Weights of a small GPT-style language model, trained from scratch on English Wikipedia: vocabulary 8192, capped logits.
Each number is 200 + 30 x the weight over its row's rms, rounded and kept within 0 to 999. Layers, rows and columns count from 0. The size before them is the row's rms in percent of the matrix's.

# layer 7 attention output (transposed), 512x256, rms 0.0667, rows 417-447,480-511, columns 128-191
093,219,229,212,178,233,194,197,212,182,224,224,231,167,213,226,241,186,243,229,193,195,239,188,179,225,205,210,178,200,176,231,172,187,237,246,137,198,243,152,225,246,208,175,182,194,200,175,169,153,189,172,179,238,190,187,238,245,208,184,159,239,186,187,200
100,177,229,195,179,140,128,185,197,182,177,197,128,180,201,175,124,214,191,143,220,179,244,134,228,219,161,214,215,201,177,263,213,215,240,278,170,196,196,202,212,186,188,218,192,233,234,162,193,219,198,214,179,280,195,196,178,234,170,211,125,162,265,205,186
099,157,218,219,121,183,188,211,176,199,218,212,182,208,240,203,207,198,167,205,205,220,204,259,216,201,131,186,200,167,236,246,183,224,220,220,229,177,233,189,129,217,118,237,197,224,151,208,208,195,193,195,219,218,146,174,195,172,185,205,226,209,185,204,240
101,171,192,246,195,217,188,200,171,106,190,209,231,215,243,230,230,212,157,191,182,227,216,161,226,204,213,234,239,204,252,220,188,196,174,167,187,163,239,221,166,205,241,234,237,183,220,228,174,231,179,240,167,198,181,220,242,186,213,147,195,255,177,180,198
102,197,218,130,184,236,185,156,209,183,210,180,177,241,186,197,170,221,162,203,190,156,164,178,252,235,228,232,241,170,191,218,171,193,218,164,201,192,223,171,224,212,155,220,189,233,200,218,194,174,201,218,174,151,206,213,176,165,178,191,187,151,261,214,234
101,175,187,207,179,180,205,217,226,207,248,211,195,203,280,181,195,226,160,207,207,159,200,243,200,254,235,189,176,250,206,208,190,170,220,172,191,171,244,221,174,209,230,203,144,150,187,226,195,182,119,230,172,227,176,221,184,134,188,189,201,215,230,165,186
097,139,183,231,221,256,127,176,197,227,249,196,243,167,192,175,214,211,197,188,228,198,177,201,211,227,203,174,276,231,257,195,184,215,184,142,253,240,247,236,214,224,220,239,173,256,215,184,209,164,185,203,225,173,179,219,186,226,226,209,152,176,242,203,198
103,190,190,223,205,181,228,247,227,229,220,240,226,252,189,197,221,258,130,228,201,182,196,216,181,189,151,220,195,193,160,221,217,159,256,218,192,254,135,156,186,180,165,197,191,249,209,179,207,174,245,231,141,184,236,162,173,236,247,184,199,189,186,187,189
096,168,207,237,186,205,192,209,235,178,195,215,250,156,228,195,174,255,227,212,239,250,182,226,226,193,206,208,199,177,197,203,186,216,230,194,204,208,209,206,209,177,235,206,182,186,163,194,216,194,128,204,148,166,203,169,189,189,219,212,184,317,225,176,217
105,126,205,220,196,203,150,237,199,221,154,267,223,193,223,189,219,176,232,174,140,212,169,194,165,210,208,187,271,193,206,254,166,172,252,236,245,229,238,211,178,196,160,168,219,158,195,193,231,217,168,183,206,235,176,222,226,199,219,194,108,195,221,184,191
102,232,208,196,162,209,132,214,211,250,227,216,223,191,180,263,198,165,224,205,164,200,188,217,211,181,218,239,173,227,224,182,185,158,266,228,222,193,220,205,187,235,164,258,221,222,189,152,268,230,199,188,194,228,273,172,173,220,210,209,195,146,189,173,152
105,200,192,209,211,216,237,231,185,198,145,159,176,223,142,175,241,273,145,219,181,181,184,177,221,185,176,192,212,186,224,185,232,152,203,224,182,177,219,168,217,240,144,203,201,157,240,176,227,241,199,189,204,216,163,286,137,157,135,191,208,187,167,156,201
105,182,217,230,236,227,169,227,192,214,196,221,173,241,256,209,141,187,238,155,199,164,188,176,196,244,177,192,190,208,189,187,175,214,219,182,278,209,178,267,223,204,184,203,195,183,227,239,224,208,226,225,211,206,171,226,232,218,198,243,188,189,214,172,211
102,175,192,205,190,213,201,218,270,228,258,182,124,172,171,203,158,228,207,214,190,192,234,238,257,187,196,224,198,171,244,174,223,180,236,155,247,224,245,202,224,212,149,183,150,187,206,193,155,186,189,193,182,160,126,202,231,167,234,157,180,255,220,202,200
100,193,163,194,139,253,226,189,184,175,201,228,206,232,191,220,245,183,183,123,219,175,200,157,209,145,177,137,182,183,167,227,221,279,254,207,293,212,216,180,204,194,179,214,189,216,183,179,213,212,268,163,188,185,195,227,202,180,198,147,209,189,196,188,177
095,180,237,208,186,196,117,237,212,165,179,232,168,174,178,252,220,209,198,235,224,225,175,199,199,229,284,183,216,189,209,200,207,178,208,230,160,246,200,155,194,196,185,198,222,158,177,202,202,223,248,180,189,166,227,149,211,189,239,215,196,162,216,216,175
105,169,240,198,196,183,198,166,155,186,176,172,243,187,226,212,197,211,250,228,192,221,174,184,167,236,204,171,187,169,181,189,130,155,152,211,206,213,182,223,230,229,224,216,201,233,231,243,233,181,247,194,162,189,216,169,184,192,156,224,203,199,250,188,205
099,231,154,220,254,204,261,210,250,218,226,218,200,215,195,153,213,189,165,212,232,169,170,138,163,177,265,217,198,169,229,210,147,266,236,175,194,209,195,198,173,230,182,175,204,205,173,218,181,206,200,188,166,192,217,201,177,234,210,170,220,172,175,154,205
103,165,204,209,238,134,205,203,261,221,233,193,182,223,184,244,161,193,157,179,220,251,243,221,252,206,269,214,170,181,178,190,132,185,203,230,180,254,227,175,159,227,185,221,237,196,184,175,202,215,213,188,119,189,173,148,180,236,253,270,178,222,192,182,263
101,196,197,248,203,190,204,160,160,180,185,189,180,165,130,211,218,215,241,222,175,216,244,201,206,138,175,185,179,262,168,201,231,245,209,260,217,185,241,180,246,231,211,180,174,145,196,182,185,202,161,228,195,218,188,213,214,236,210,173,222,161,207,212,146
106,201,227,194,168,213,238,209,222,192,189,201,181,193,222,187,193,179,182,214,239,185,211,204,166,173,224,204,207,227,168,247,178,187,168,219,176,175,229,228,180,193,184,218,233,192,214,210,182,254,198,178,250,176,158,215,185,201,192,219,173,192,182,152,255
100,201,231,177,189,214,217,207,234,250,211,184,201,162,213,220,184,202,204,218,222,181,225,134,210,126,212,214,207,184,218,232,199,185,177,198,169,248,228,152,163,190,164,191,203,210,175,221,209,235,231,156,229,188,189,200,197,252,195,215,226,182,211,220,250
102,191,239,259,180,179,212,209,175,168,207,162,203,195,194,243,208,144,199,188,242,280,239,179,148,199,200,174,203,264,203,195,229,226,213,221,182,208,202,237,196,221,161,182,139,180,252,210,149,196,163,209,233,177,187,176,207,201,204,205,244,190,140,134,262
104,199,201,233,200,187,252,229,215,199,209,181,201,242,141,140,200,224,177,200,222,181,218,175,190,213,243,177,184,170,205,189,233,215,228,143,224,208,188,184,201,215,178,178,170,171,207,141,216,213,233,206,211,186,190,220,196,210,214,176,255,197,218,202,199
102,254,180,230,264,221,216,231,234,181,197,247,177,169,182,186,195,184,191,257,191,138,192,231,223,248,230,186,209,197,175,165,181,232,206,163,201,207,194,196,186,238,202,198,200,190,185,205,187,195,171,184,209,163,180,192,137,205,227,198,198,254,233,224,221
111,227,222,187,152,169,134,229,219,216,223,186,204,146,185,215,231,231,192,174,184,215,229,205,152,234,219,181,251,238,202,200,248,210,210,223,216,222,142,178,100,204,197,179,185,199,182,234,208,189,147,184,185,198,219,168,170,154,215,208,163,128,134,202,159
102,243,189,204,235,176,217,168,174,221,135,194,198,206,174,97,206,161,185,234,233,222,192,192,139,156,182,212,208,189,231,201,222,187,101,244,189,199,181,217,157,196,189,221,169,207,189,184,165,190,239,240,207,256,224,169,185,218,193,249,166,218,169,234,161
093,166,227,165,153,192,182,220,240,179,143,232,267,168,226,213,209,247,199,165,190,209,207,209,158,193,196,154,150,244,156,215,180,239,167,206,174,224,199,251,131,121,199,212,218,151,212,211,187,173,166,209,151,115,225,230,184,215,203,147,216,194,215,185,172
103,177,203,140,169,156,210,173,216,206,226,204,171,226,167,200,206,183,186,210,211,206,171,202,182,124,224,208,142,139,166,181,233,154,177,266,167,212,147,199,253,197,193,166,188,212,195,104,199,173,223,223,214,207,292,193,196,211,114,213,208,203,199,136,194
106,192,245,189,225,234,188,165,175,249,213,180,162,192,190,197,173,210,265,214,188,212,234,204,246,191,207,156,231,201,181,174,198,215,173,186,233,197,236,156,215,233,203,195,219,217,218,159,217,209,215,239,233,214,157,195,220,203,177,216,217,183,226,252,213
097,156,212,166,207,225,208,169,135,226,202,233,193,196,223,192,226,194,213,227,235,208,186,220,233,236,194,231,187,172,246,242,208,146,219,254,191,222,232,242,174,231,284,177,231,195,208,211,192,177,147,186,175,217,155,186,200,240,162,226,202,175,222,234,187
107,201,231,222,207,232,192,169,231,193,231,207,173,203,173,239,206,184,158,206,171,190,220,149,198,238,205,209,194,162,228,205,221,184,218,269,191,126,237,213,211,205,189,151,153,202,256,241,201,212,242,202,176,200,205,210,204,153,173,181,201,181,231,167,242
103,125,168,201,236,147,196,191,179,199,147,204,205,131,168,220,221,214,181,174,157,153,158,209,225,160,195,155,229,200,182,215,180,230,170,212,233,163,119,240,178,160,210,219,220,199,174,250,235,203,213,219,207,185,191,176,143,183,149,228,232,200,197,190,154
103,209,227,203,162,214,219,191,202,209,180,241,209,177,173,221,214,210,225,199,155,186,133,250,146,173,251,157,190,201,241,115,187,222,215,203,208,190,170,203,177,205,132,222,178,171,214,213,202,216,210,174,179,159,156,229,171,177,239,244,250,218,142,221,203
106,245,181,246,235,201,194,221,217,175,185,238,201,176,191,214,271,191,203,135,212,155,222,158,142,177,217,220,245,205,239,178,198,237,178,191,217,194,224,232,200,157,239,233,190,215,265,180,165,224,199,145,153,210,214,191,199,213,215,159,191,173,201,181,196
099,130,152,119,188,162,213,153,233,193,236,195,176,175,132,214,215,188,233,171,227,187,222,221,216,195,229,181,174,169,196,200,203,178,213,253,231,233,145,189,258,167,111,197,158,201,171,183,191,177,230,178,222,216,204,202,175,234,198,256,234,181,231,225,181
100,215,157,250,215,171,158,181,219,261,216,170,235,111,191,169,173,205,210,193,218,226,222,180,163,152,153,196,203,233,241,202,200,171,250,227,154,164,201,243,203,174,201,182,208,212,175,206,214,223,207,189,228,284,233,169,186,206,256,219,234,209,211,197,204
104,198,238,196,179,216,178,205,203,180,181,190,176,188,155,211,191,196,211,187,146,237,176,186,196,195,191,217,203,162,175,172,175,186,230,275,221,183,165,216,224,193,195,203,203,239,221,201,190,180,210,235,221,215,167,176,203,229,242,178,191,224,170,202,244
105,193,176,177,203,190,260,185,230,195,207,219,159,264,214,214,276,177,226,213,221,215,192,190,227,203,195,215,139,188,211,201,192,221,243,227,183,167,208,133,192,145,204,201,226,200,187,172,209,222,241,204,200,194,217,207,266,212,222,203,218,258,180,239,235
106,253,219,190,227,219,225,145,170,198,203,177,170,160,220,173,153,203,199,164,162,196,238,212,195,199,218,199,216,217,278,215,179,200,211,261,245,254,181,245,202,197,253,187,218,159,139,184,219,194,144,203,220,205,199,174,231,128,153,187,207,175,208,214,196
105,222,209,220,180,150,194,219,133,208,174,184,198,201,222,210,203,210,188,219,158,181,148,153,176,197,179,246,160,223,179,206,188,228,218,226,189,190,197,254,241,217,196,149,204,225,202,288,182,172,259,188,264,242,191,197,173,170,184,160,199,116,213,171,212
099,256,207,149,265,148,183,186,180,203,245,192,231,225,201,251,181,267,157,216,169,231,231,227,234,188,181,216,189,179,193,176,238,232,159,206,165,143,212,196,194,220,189,183,130,219,139,183,164,196,221,241,156,178,197,195,192,193,225,220,202,189,250,211,190
098,147,167,215,177,184,186,200,187,196,208,232,183,207,200,185,169,203,178,181,213,200,204,200,231,227,193,201,246,193,131,232,264,237,190,210,178,193,182,200,244,201,188,141,129,207,200,223,190,120,170,195,218,184,160,216,194,191,199,207,171,238,243,175,218
102,186,222,194,234,171,230,211,216,231,223,212,238,223,189,209,193,169,241,166,215,180,218,170,140,212,196,198,165,201,168,211,219,253,176,176,213,192,192,221,170,169,223,254,162,181,162,201,197,193,183,150,186,160,269,153,185,196,243,251,184,211,149,212,237
101,216,168,207,157,157,204,168,212,244,202,234,190,181,194,251,222,230,216,221,202,228,217,189,227,202,228,229,225,216,197,153,237,199,176,284,116,193,200,171,182,222,197,233,223,220,186,201,187,170,181,166,153,214,250,194,200,193,135,163,202,199,183,203,197
110,161,173,207,185,199,164,203,175,166,215,208,188,282,206,248,180,202,176,168,162,209,178,160,184,267,187,253,179,205,152,195,167,159,200,223,168,137,189,207,184,192,235,223,268,175,217,182,205,214,194,173,214,183,212,203,178,191,197,211,222,100,194,121,165
106,221,236,267,192,162,178,233,185,215,233,184,240,186,231,151,149,223,209,239,191,191,161,198,175,185,194,199,203,188,233,149,236,175,179,204,157,179,192,200,285,206,188,170,228,184,176,190,167,248,201,217,233,179,196,141,220,232,203,250,186,216,156,133,210
098,204,229,209,211,188,245,164,168,197,183,187,191,217,252,150,203,180,185,172,200,169,249,164,220,210,152,189,219,208,224,228,196,229,205,162,205,180,186,238,243,190,210,186,195,209,190,218,167,233,174,220,191,224,194,257,249,186,186,161,213,217,193,177,236
096,189,184,209,214,240,222,179,183,220,249,175,150,216,181,177,198,199,196,143,190,153,225,209,219,205,163,222,235,166,227,240,245,169,179,129,184,155,180,110,169,219,142,196,186,179,220,212,170,197,197,152,197,227,159,200,211,183,207,195,208,222,236,154,206
106,204,213,214,216,134,141,166,209,126,166,170,265,192,184,196,211,262,195,158,187,181,277,163,190,186,139,168,180,223,183,180,198,191,162,212,217,187,195,208,218,152,249,194,190,178,236,204,248,192,205,225,195,168,160,180,187,165,247,231,203,222,226,216,227
106,193,183,209,250,184,236,203,169,180,166,152,215,159,240,202,222,191,264,214,188,217,180,197,195,211,111,266,205,167,204,219,191,222,230,159,172,146,158,195,202,223,206,201,175,200,177,234,205,162,193,247,218,208,224,159,198,168,192,195,219,187,221,217,248
103,187,221,193,188,166,221,232,211,191,186,168,194,187,277,179,217,254,186,188,199,181,195,239,143,276,228,166,185,141,213,248,233,243,210,159,220,225,236,210,181,168,166,170,215,208,199,177,251,215,255,165,235,182,211,210,153,181,170,200,221,199,223,163,217
103,211,208,232,232,180,155,192,160,247,219,164,204,201,234,222,215,250,211,155,159,159,189,197,191,189,160,180,189,177,181,178,262,188,193,160,269,256,206,145,203,265,212,168,197,215,207,180,228,204,240,230,203,239,173,209,216,227,231,228,224,169,183,239,188
108,205,209,173,154,192,217,177,181,197,153,162,188,212,211,168,230,207,198,228,170,218,148,241,223,280,203,179,163,218,207,180,172,255,168,152,231,160,166,236,182,240,232,217,230,199,208,202,186,183,206,183,145,217,254,217,201,184,260,165,187,193,181,195,197
101,163,157,135,160,190,162,235,251,244,165,217,214,213,203,185,242,233,210,127,191,214,193,219,220,212,195,205,216,155,206,192,154,175,206,183,184,221,210,206,276,184,210,211,186,143,167,182,227,207,180,194,225,210,198,202,240,207,220,183,154,235,226,211,151
104,228,168,212,217,168,233,171,180,149,237,237,194,161,244,278,225,149,236,155,182,211,167,217,171,174,170,199,204,245,214,206,206,230,141,173,179,230,174,191,192,190,180,205,255,192,180,220,169,181,213,174,227,230,167,210,185,157,164,206,188,204,203,144,248
099,133,200,252,169,198,182,244,180,186,202,190,174,198,216,204,184,190,214,170,226,211,222,173,199,161,142,204,197,195,169,216,201,130,188,213,191,194,175,215,224,176,245,236,196,190,219,168,218,217,203,238,282,233,196,235,249,209,167,165,241,140,169,153,207
101,220,127,189,198,225,243,208,207,244,188,194,190,250,232,230,144,200,204,270,203,206,166,164,213,194,207,205,156,166,212,192,155,225,256,170,220,199,188,237,230,196,182,245,227,187,159,215,213,182,276,192,210,249,184,238,230,214,205,191,184,229,202,200,207
103,224,244,228,188,159,192,165,235,172,238,187,186,203,224,278,195,193,234,192,141,184,168,184,260,194,210,196,237,157,162,179,161,208,215,238,168,176,228,202,239,182,201,190,245,200,186,190,202,180,162,187,190,197,189,218,154,214,179,189,185,205,251,185,229
101,228,187,170,231,176,185,206,185,215,233,195,99,252,148,174,186,207,156,220,200,243,245,229,232,187,219,222,235,212,253,197,224,245,187,244,195,178,194,201,246,227,198,150,193,189,159,212,209,201,204,188,256,264,186,267,220,208,186,248,205,196,167,208,270
105,216,204,256,152,212,214,197,188,223,176,164,223,235,215,198,233,228,198,185,182,205,178,179,226,154,175,192,202,248,244,209,242,196,245,217,253,197,212,193,189,170,205,242,218,216,197,283,193,221,208,169,162,173,129,187,177,170,244,195,185,195,230,248,189
103,211,182,221,198,227,227,244,192,219,186,227,232,219,190,183,206,148,186,175,220,167,194,184,168,162,232,197,192,212,185,209,238,176,228,175,197,254,196,168,222,205,181,211,176,209,204,212,162,168,224,209,170,178,240,175,191,149,217,196,192,216,185,205,237
112,167,204,243,228,194,231,163,198,193,176,168,183,229,156,217,168,195,189,170,170,182,181,206,156,154,158,174,166,184,208,138,224,216,199,180,261,191,189,211,202,233,184,181,158,244,213,199,188,182,240,167,224,194,223,227,183,182,221,222,205,269,149,213,195
# layer 7 attention value, 256x256, rms 0.0693, rows 225-255, columns 128-191
107,198,227,193,225,197,177,187,219,172,183,186,245,217,201,243,196,222,145,228,225,174,162,207,226,234,227,226,206,196,222,206,179,159,219,178,257,201,184,221,183,213,220,209,169,235,199,186,227,225,199,243,187,176,183,210,143,196,159,161,231,219,240,240,233
109,210,199,232,206,199,223,163,236,192,201,218,216,187,188,210,220,161,236,196,196,204,144,244,138,219,204,206,195,209,204,204,157,161,145,169,207,149,206,241,202,213,180,188,196,228,215,272,205,190,214,188,207,181,215,190,265,148,201,193,223,181,151,205,187
114,185,176,171,227,214,184,156,205,206,245,206,210,205,173,168,162,254,213,162,225,224,206,242,195,242,202,212,161,188,245,149,201,218,193,247,179,198,153,236,230,156,261,177,235,181,214,216,192,166,224,216,187,215,184,237,162,238,180,212,175,159,220,198,170
117,258,205,162,195,223,205,215,265,252,199,204,168,167,178,206,220,193,230,234,223,206,202,210,192,143,170,161,190,207,182,187,219,238,183,193,204,233,219,220,208,250,183,224,213,212,159,212,209,189,242,159,207,209,222,171,143,184,228,178,267,200,187,197,221
109,186,192,193,217,201,220,179,187,246,232,212,213,168,224,169,230,214,223,202,258,261,235,188,189,166,192,194,216,213,238,204,216,213,185,240,217,208,178,225,195,179,238,177,125,183,207,179,204,259,243,199,197,184,283,185,204,173,205,168,217,197,187,243,210
112,207,165,237,211,203,199,167,185,215,163,133,242,182,189,172,213,206,222,204,188,239,210,172,175,176,157,227,218,185,175,145,227,180,172,221,182,189,197,201,274,228,204,214,212,203,224,215,143,198,230,157,281,213,237,212,225,215,184,217,134,196,181,208,220
113,199,226,149,228,126,189,181,232,220,187,216,222,295,218,214,223,165,169,235,204,192,220,178,202,223,139,195,166,224,156,235,180,207,155,230,169,122,220,179,212,220,166,194,225,191,232,230,231,226,237,207,172,241,248,185,228,203,146,202,227,180,206,200,207
115,194,216,191,200,234,200,189,191,223,182,176,269,224,204,175,170,212,185,172,195,163,172,182,192,188,206,180,123,211,239,131,144,223,171,206,193,195,172,219,201,224,185,196,197,195,206,211,204,196,258,160,225,230,256,261,218,215,206,179,219,193,185,255,205
115,196,207,199,199,250,251,187,201,198,182,182,207,168,147,173,208,161,187,211,206,206,245,199,191,246,140,175,183,280,206,230,147,192,232,224,189,219,220,179,182,195,185,206,210,195,250,212,163,184,196,215,224,246,236,196,197,217,215,145,232,106,157,208,208
112,244,179,120,200,183,233,179,250,162,162,159,147,181,210,215,175,232,228,171,186,191,213,222,259,159,169,213,164,212,215,207,264,230,222,195,194,185,189,220,160,212,238,209,157,276,185,220,173,215,207,192,186,161,221,136,166,174,117,200,254,200,175,161,229
108,223,201,203,228,177,216,239,158,222,180,149,180,126,215,162,235,212,194,180,236,197,179,131,187,207,221,164,216,164,164,205,233,191,203,149,209,219,187,189,185,174,184,191,208,260,165,199,221,221,194,171,191,155,155,163,220,226,238,174,171,230,227,218,205
112,230,180,172,200,181,172,156,195,210,185,226,188,155,221,240,173,148,160,181,175,176,198,207,191,207,271,203,182,187,168,213,198,205,194,188,251,196,212,214,219,227,237,161,165,211,158,176,148,220,226,172,178,239,212,218,219,195,171,206,292,225,251,212,128
108,205,205,213,147,163,167,171,215,253,185,204,211,149,112,186,215,175,178,228,224,203,214,173,189,205,231,259,203,163,201,203,179,178,142,213,170,177,176,175,205,194,239,168,190,239,167,220,133,192,194,186,193,246,194,190,161,194,196,155,166,192,184,207,243
119,188,194,183,201,159,209,227,121,221,180,172,216,178,208,172,245,224,210,182,190,187,172,219,200,210,225,208,191,257,170,182,206,235,174,275,238,172,217,195,210,148,191,216,198,195,200,197,194,189,195,131,219,195,204,184,246,185,184,195,227,148,133,220,203
116,219,228,207,205,217,145,214,178,206,248,168,193,149,202,146,162,184,227,211,209,241,253,190,158,216,215,213,164,219,170,180,227,159,174,160,138,238,177,206,152,218,272,194,218,234,184,203,208,219,199,206,222,234,166,148,231,249,188,223,187,181,186,203,213
099,238,166,186,223,237,246,200,214,271,208,156,272,211,221,145,180,193,226,184,203,199,197,211,161,203,127,203,237,217,180,176,182,169,185,154,165,237,226,249,257,201,150,190,230,229,192,218,235,182,193,209,235,255,200,249,161,207,170,170,233,210,199,213,194
104,217,186,209,250,208,206,167,189,214,250,207,195,242,167,209,148,204,193,107,213,211,244,245,213,134,193,200,226,199,161,154,211,192,182,168,200,198,227,178,155,160,210,166,222,192,236,203,183,196,180,175,205,234,173,179,138,200,219,177,228,225,123,226,151
110,154,232,185,163,189,189,209,208,229,146,196,175,235,170,191,170,234,244,216,200,237,199,231,201,266,161,222,235,235,183,208,207,149,171,227,203,216,216,223,247,225,180,243,196,193,194,157,254,191,238,198,209,160,214,214,166,177,200,246,155,204,193,207,185
114,173,204,173,198,254,210,200,177,206,208,232,245,254,183,166,171,229,250,182,224,179,214,194,157,211,107,210,242,139,157,218,229,207,191,215,162,222,157,204,270,183,216,178,185,211,230,206,191,230,221,238,267,211,248,173,199,219,171,180,246,160,213,238,161
113,263,193,202,214,246,251,198,188,192,244,174,207,243,218,211,207,170,174,176,245,201,183,198,153,234,221,225,193,188,182,178,196,168,246,175,176,235,242,146,186,193,175,226,198,254,197,258,192,193,249,181,231,229,174,213,205,191,249,241,204,160,160,180,201
108,189,205,227,206,217,181,182,215,192,179,251,193,205,194,172,161,200,200,242,118,210,210,217,239,251,215,181,226,181,192,101,168,172,221,216,178,219,148,194,181,223,173,193,215,225,188,153,194,153,242,245,173,249,203,191,178,209,185,193,230,203,199,245,171
111,175,165,206,203,206,177,224,225,185,207,247,201,202,218,149,211,184,189,160,133,245,271,178,181,180,141,219,203,147,200,183,172,259,205,196,202,204,197,232,228,200,187,178,218,216,187,203,219,169,175,213,230,204,200,198,151,142,200,223,196,178,217,216,188
110,223,170,147,227,254,178,234,225,181,193,196,169,191,177,212,233,184,164,199,167,157,176,196,242,183,214,161,217,178,176,197,223,236,201,160,198,228,199,179,194,195,265,226,241,214,165,212,249,205,177,193,178,221,189,142,212,197,226,206,208,215,215,192,168
116,174,142,147,223,256,197,143,200,183,248,184,228,241,263,195,173,205,178,210,182,152,241,196,232,194,196,186,215,202,222,159,187,199,170,192,161,181,229,194,149,160,218,183,160,234,165,218,225,221,210,181,178,196,154,150,203,219,174,181,170,198,230,185,186
103,237,235,186,208,177,229,219,181,209,126,158,259,193,169,220,218,253,195,188,163,173,224,203,167,132,211,187,168,231,174,205,143,199,173,213,190,218,211,238,257,140,227,202,182,182,153,182,173,212,218,168,190,201,187,216,236,171,192,178,203,205,279,194,186
111,164,203,209,245,191,188,175,171,175,169,175,251,236,219,215,167,210,267,199,170,214,238,186,217,148,208,211,180,234,159,255,157,216,233,213,208,163,258,180,251,180,177,239,192,213,217,188,235,206,224,193,211,192,187,212,249,197,204,270,192,206,244,199,198
112,210,242,178,222,262,224,208,234,243,190,170,230,187,215,225,201,203,272,179,233,181,191,171,172,196,207,197,214,224,175,206,250,184,218,127,215,186,175,172,201,228,201,167,259,168,211,188,173,278,210,203,233,219,179,188,225,183,208,132,186,180,132,192,235
103,228,135,189,256,225,252,224,184,179,220,180,174,196,216,238,231,161,228,204,169,227,190,194,235,216,192,159,181,204,248,212,201,240,237,177,194,226,163,181,212,235,202,166,171,226,164,171,209,239,224,211,200,281,183,126,196,166,217,210,208,205,207,227,248
114,148,188,258,211,275,198,179,207,172,230,204,235,207,236,163,174,198,243,226,258,167,228,213,241,216,167,215,186,192,204,175,209,214,172,200,208,156,234,226,222,195,183,225,224,184,166,248,191,193,203,211,247,200,195,220,189,206,224,173,189,208,192,264,194
113,155,144,250,188,193,196,188,211,157,155,207,272,193,228,163,170,186,174,197,243,190,205,191,168,172,219,209,248,181,173,198,192,169,143,210,207,148,151,198,177,242,188,235,147,198,237,199,183,148,192,132,197,154,206,226,204,182,209,184,211,203,209,173,190
120,206,174,210,147,195,159,217,238,195,222,223,213,190,219,195,193,218,185,244,200,218,252,173,144,185,210,237,218,186,191,200,249,219,195,143,209,169,176,139,217,197,141,179,164,193,201,197,216,204,225,176,171,150,215,190,194,195,182,156,235,216,141,129,211
# layer 7 MLP gate, 384x256, rms 0.0818, rows 0-4, columns 128-191
107,189,193,207,181,244,138,204,200,226,169,206,212,255,203,167,256,220,222,170,232,195,217,218,179,212,267,240,212,178,171,168,225,210,175,224,159,194,252,220,230,168,205,165,126,170,146,139,169,232,191,168,173,202,187,231,179,214,180,241,175,219,210,150,223
092,203,231,165,194,178,207,209,216,168,247,212,217,156,179,180,196,216,211,193,195,170,213,226,213,232,233,196,200,166,183,157,176,181,220,207,196,191,225,163,203,218,166,193,201,175,224,184,195,225,218,213,193,142,182,225,128,220,212,167,135,198,191,184,272
086,189,207,252,216,173,191,205,214,237,188,189,162,186,220,192,203,122,237,200,262,212,250,135,165,220,212,153,231,208,233,182,225,229,177,215,211,199,200,170,179,248,204,198,186,204,255,237,216,189,228,180,152,191,175,166,154,202,171,255,184,234,195,227,238
096,215,222,169,256,203,275,202,145,161,168,211,160,188,207,188,226,212,211,216,213,170,184,196,157,215,209,176,156,210,158,185,233,205,148,202,196,230,215,202,181,216,204,190,176,203,188,278,227,222,166,208,172,180,200,147,203,161,173,181,245,240,226,132,191
093,240,219,243,208,181,201,197,187,215,216,152,177,229,158,186,167,211,194,194,198,174,198,205,177,197,208,219,172,234,239,244,207,215,192,216,179,223,197,160,263,200,219,232,203,180,237,176,208,199,228,235,234,227,218,154,203,181,214,218,141,250,204,237,247
# layer 7 MLP up, 384x256, rms 0.0794, rows 0-4, columns 128-191
104,203,185,223,153,167,214,242,191,191,251,211,172,203,179,240,155,185,198,187,160,218,224,192,211,167,163,214,178,170,212,227,164,169,159,205,215,227,245,187,172,223,173,181,184,253,215,254,177,217,231,266,224,180,197,179,230,182,192,150,187,162,154,195,189
091,259,207,254,209,244,131,197,189,124,153,174,201,239,287,180,202,204,229,206,244,221,158,186,207,175,184,206,266,216,215,206,202,152,175,204,186,174,221,212,168,203,271,202,194,191,193,244,202,246,224,237,201,169,145,177,256,223,201,251,226,187,196,196,235
096,148,237,184,192,153,190,228,205,198,215,214,188,191,228,198,205,229,234,222,186,238,178,215,192,231,195,189,163,229,194,199,254,221,188,173,245,162,171,213,203,261,208,133,228,185,207,189,196,166,172,185,201,225,184,220,133,202,200,224,209,232,228,208,222
101,253,187,160,201,159,188,216,217,225,188,167,186,188,217,214,223,228,209,212,280,217,154,220,134,223,207,173,228,210,191,167,167,233,159,183,252,251,239,174,207,185,208,197,221,197,213,242,208,203,224,223,165,170,149,169,185,183,202,206,244,242,233,197,209
093,221,173,207,211,207,174,190,173,183,155,191,164,256,220,185,199,229,140,222,182,222,220,216,219,221,244,156,243,197,143,167,199,178,205,223,185,188,204,164,187,184,165,158,180,230,190,225,196,191,208,226,224,220,249,234,264,153,253,204,216,198,176,252,195
# layer 7 MLP down (transposed), 384x256, rms 0.0753, rows 0-4, columns 128-191
104,201,201,214,227,128,213,155,180,198,192,175,204,214,188,275,199,238,192,206,165,210,176,195,185,225,192,181,211,192,219,245,157,208,205,255,171,193,260,185,136,175,233,183,187,209,220,218,208,236,195,245,179,148,225,160,216,277,231,182,163,193,202,223,185
098,139,184,219,180,188,250,184,240,214,208,181,147,185,201,226,175,270,190,175,158,179,183,207,177,136,185,214,124,238,200,142,188,275,213,235,175,153,240,184,176,188,178,232,220,172,202,214,219,183,177,201,198,224,208,232,189,173,204,213,222,166,189,205,190
100,252,218,190,183,208,185,184,217,166,210,227,185,184,231,212,167,200,145,234,176,227,168,229,290,135,218,184,180,236,171,228,157,191,194,192,210,195,198,197,178,205,211,209,173,161,220,200,254,225,177,175,238,270,242,202,216,212,206,224,228,221,255,191,179
101,245,244,163,179,174,196,217,191,276,202,198,248,244,295,207,183,252,215,240,247,252,194,218,184,151,222,210,219,190,222,184,157,198,155,150,197,180,222,161,197,110,158,224,191,242,202,250,240,242,223,170,174,211,189,158,194,188,186,212,163,215,204,208,213
093,214,214,181,205,194,221,220,222,199,221,169,166,185,202,210,233,126,210,199,220,177,185,185,207,212,210,138,159,200,209,194,201,189,204,236,241,197,161,219,226,214,188,187,225,204,201,216,277,184,257,271,147,204,206,229,206,206,168,221,233,245,210,239,177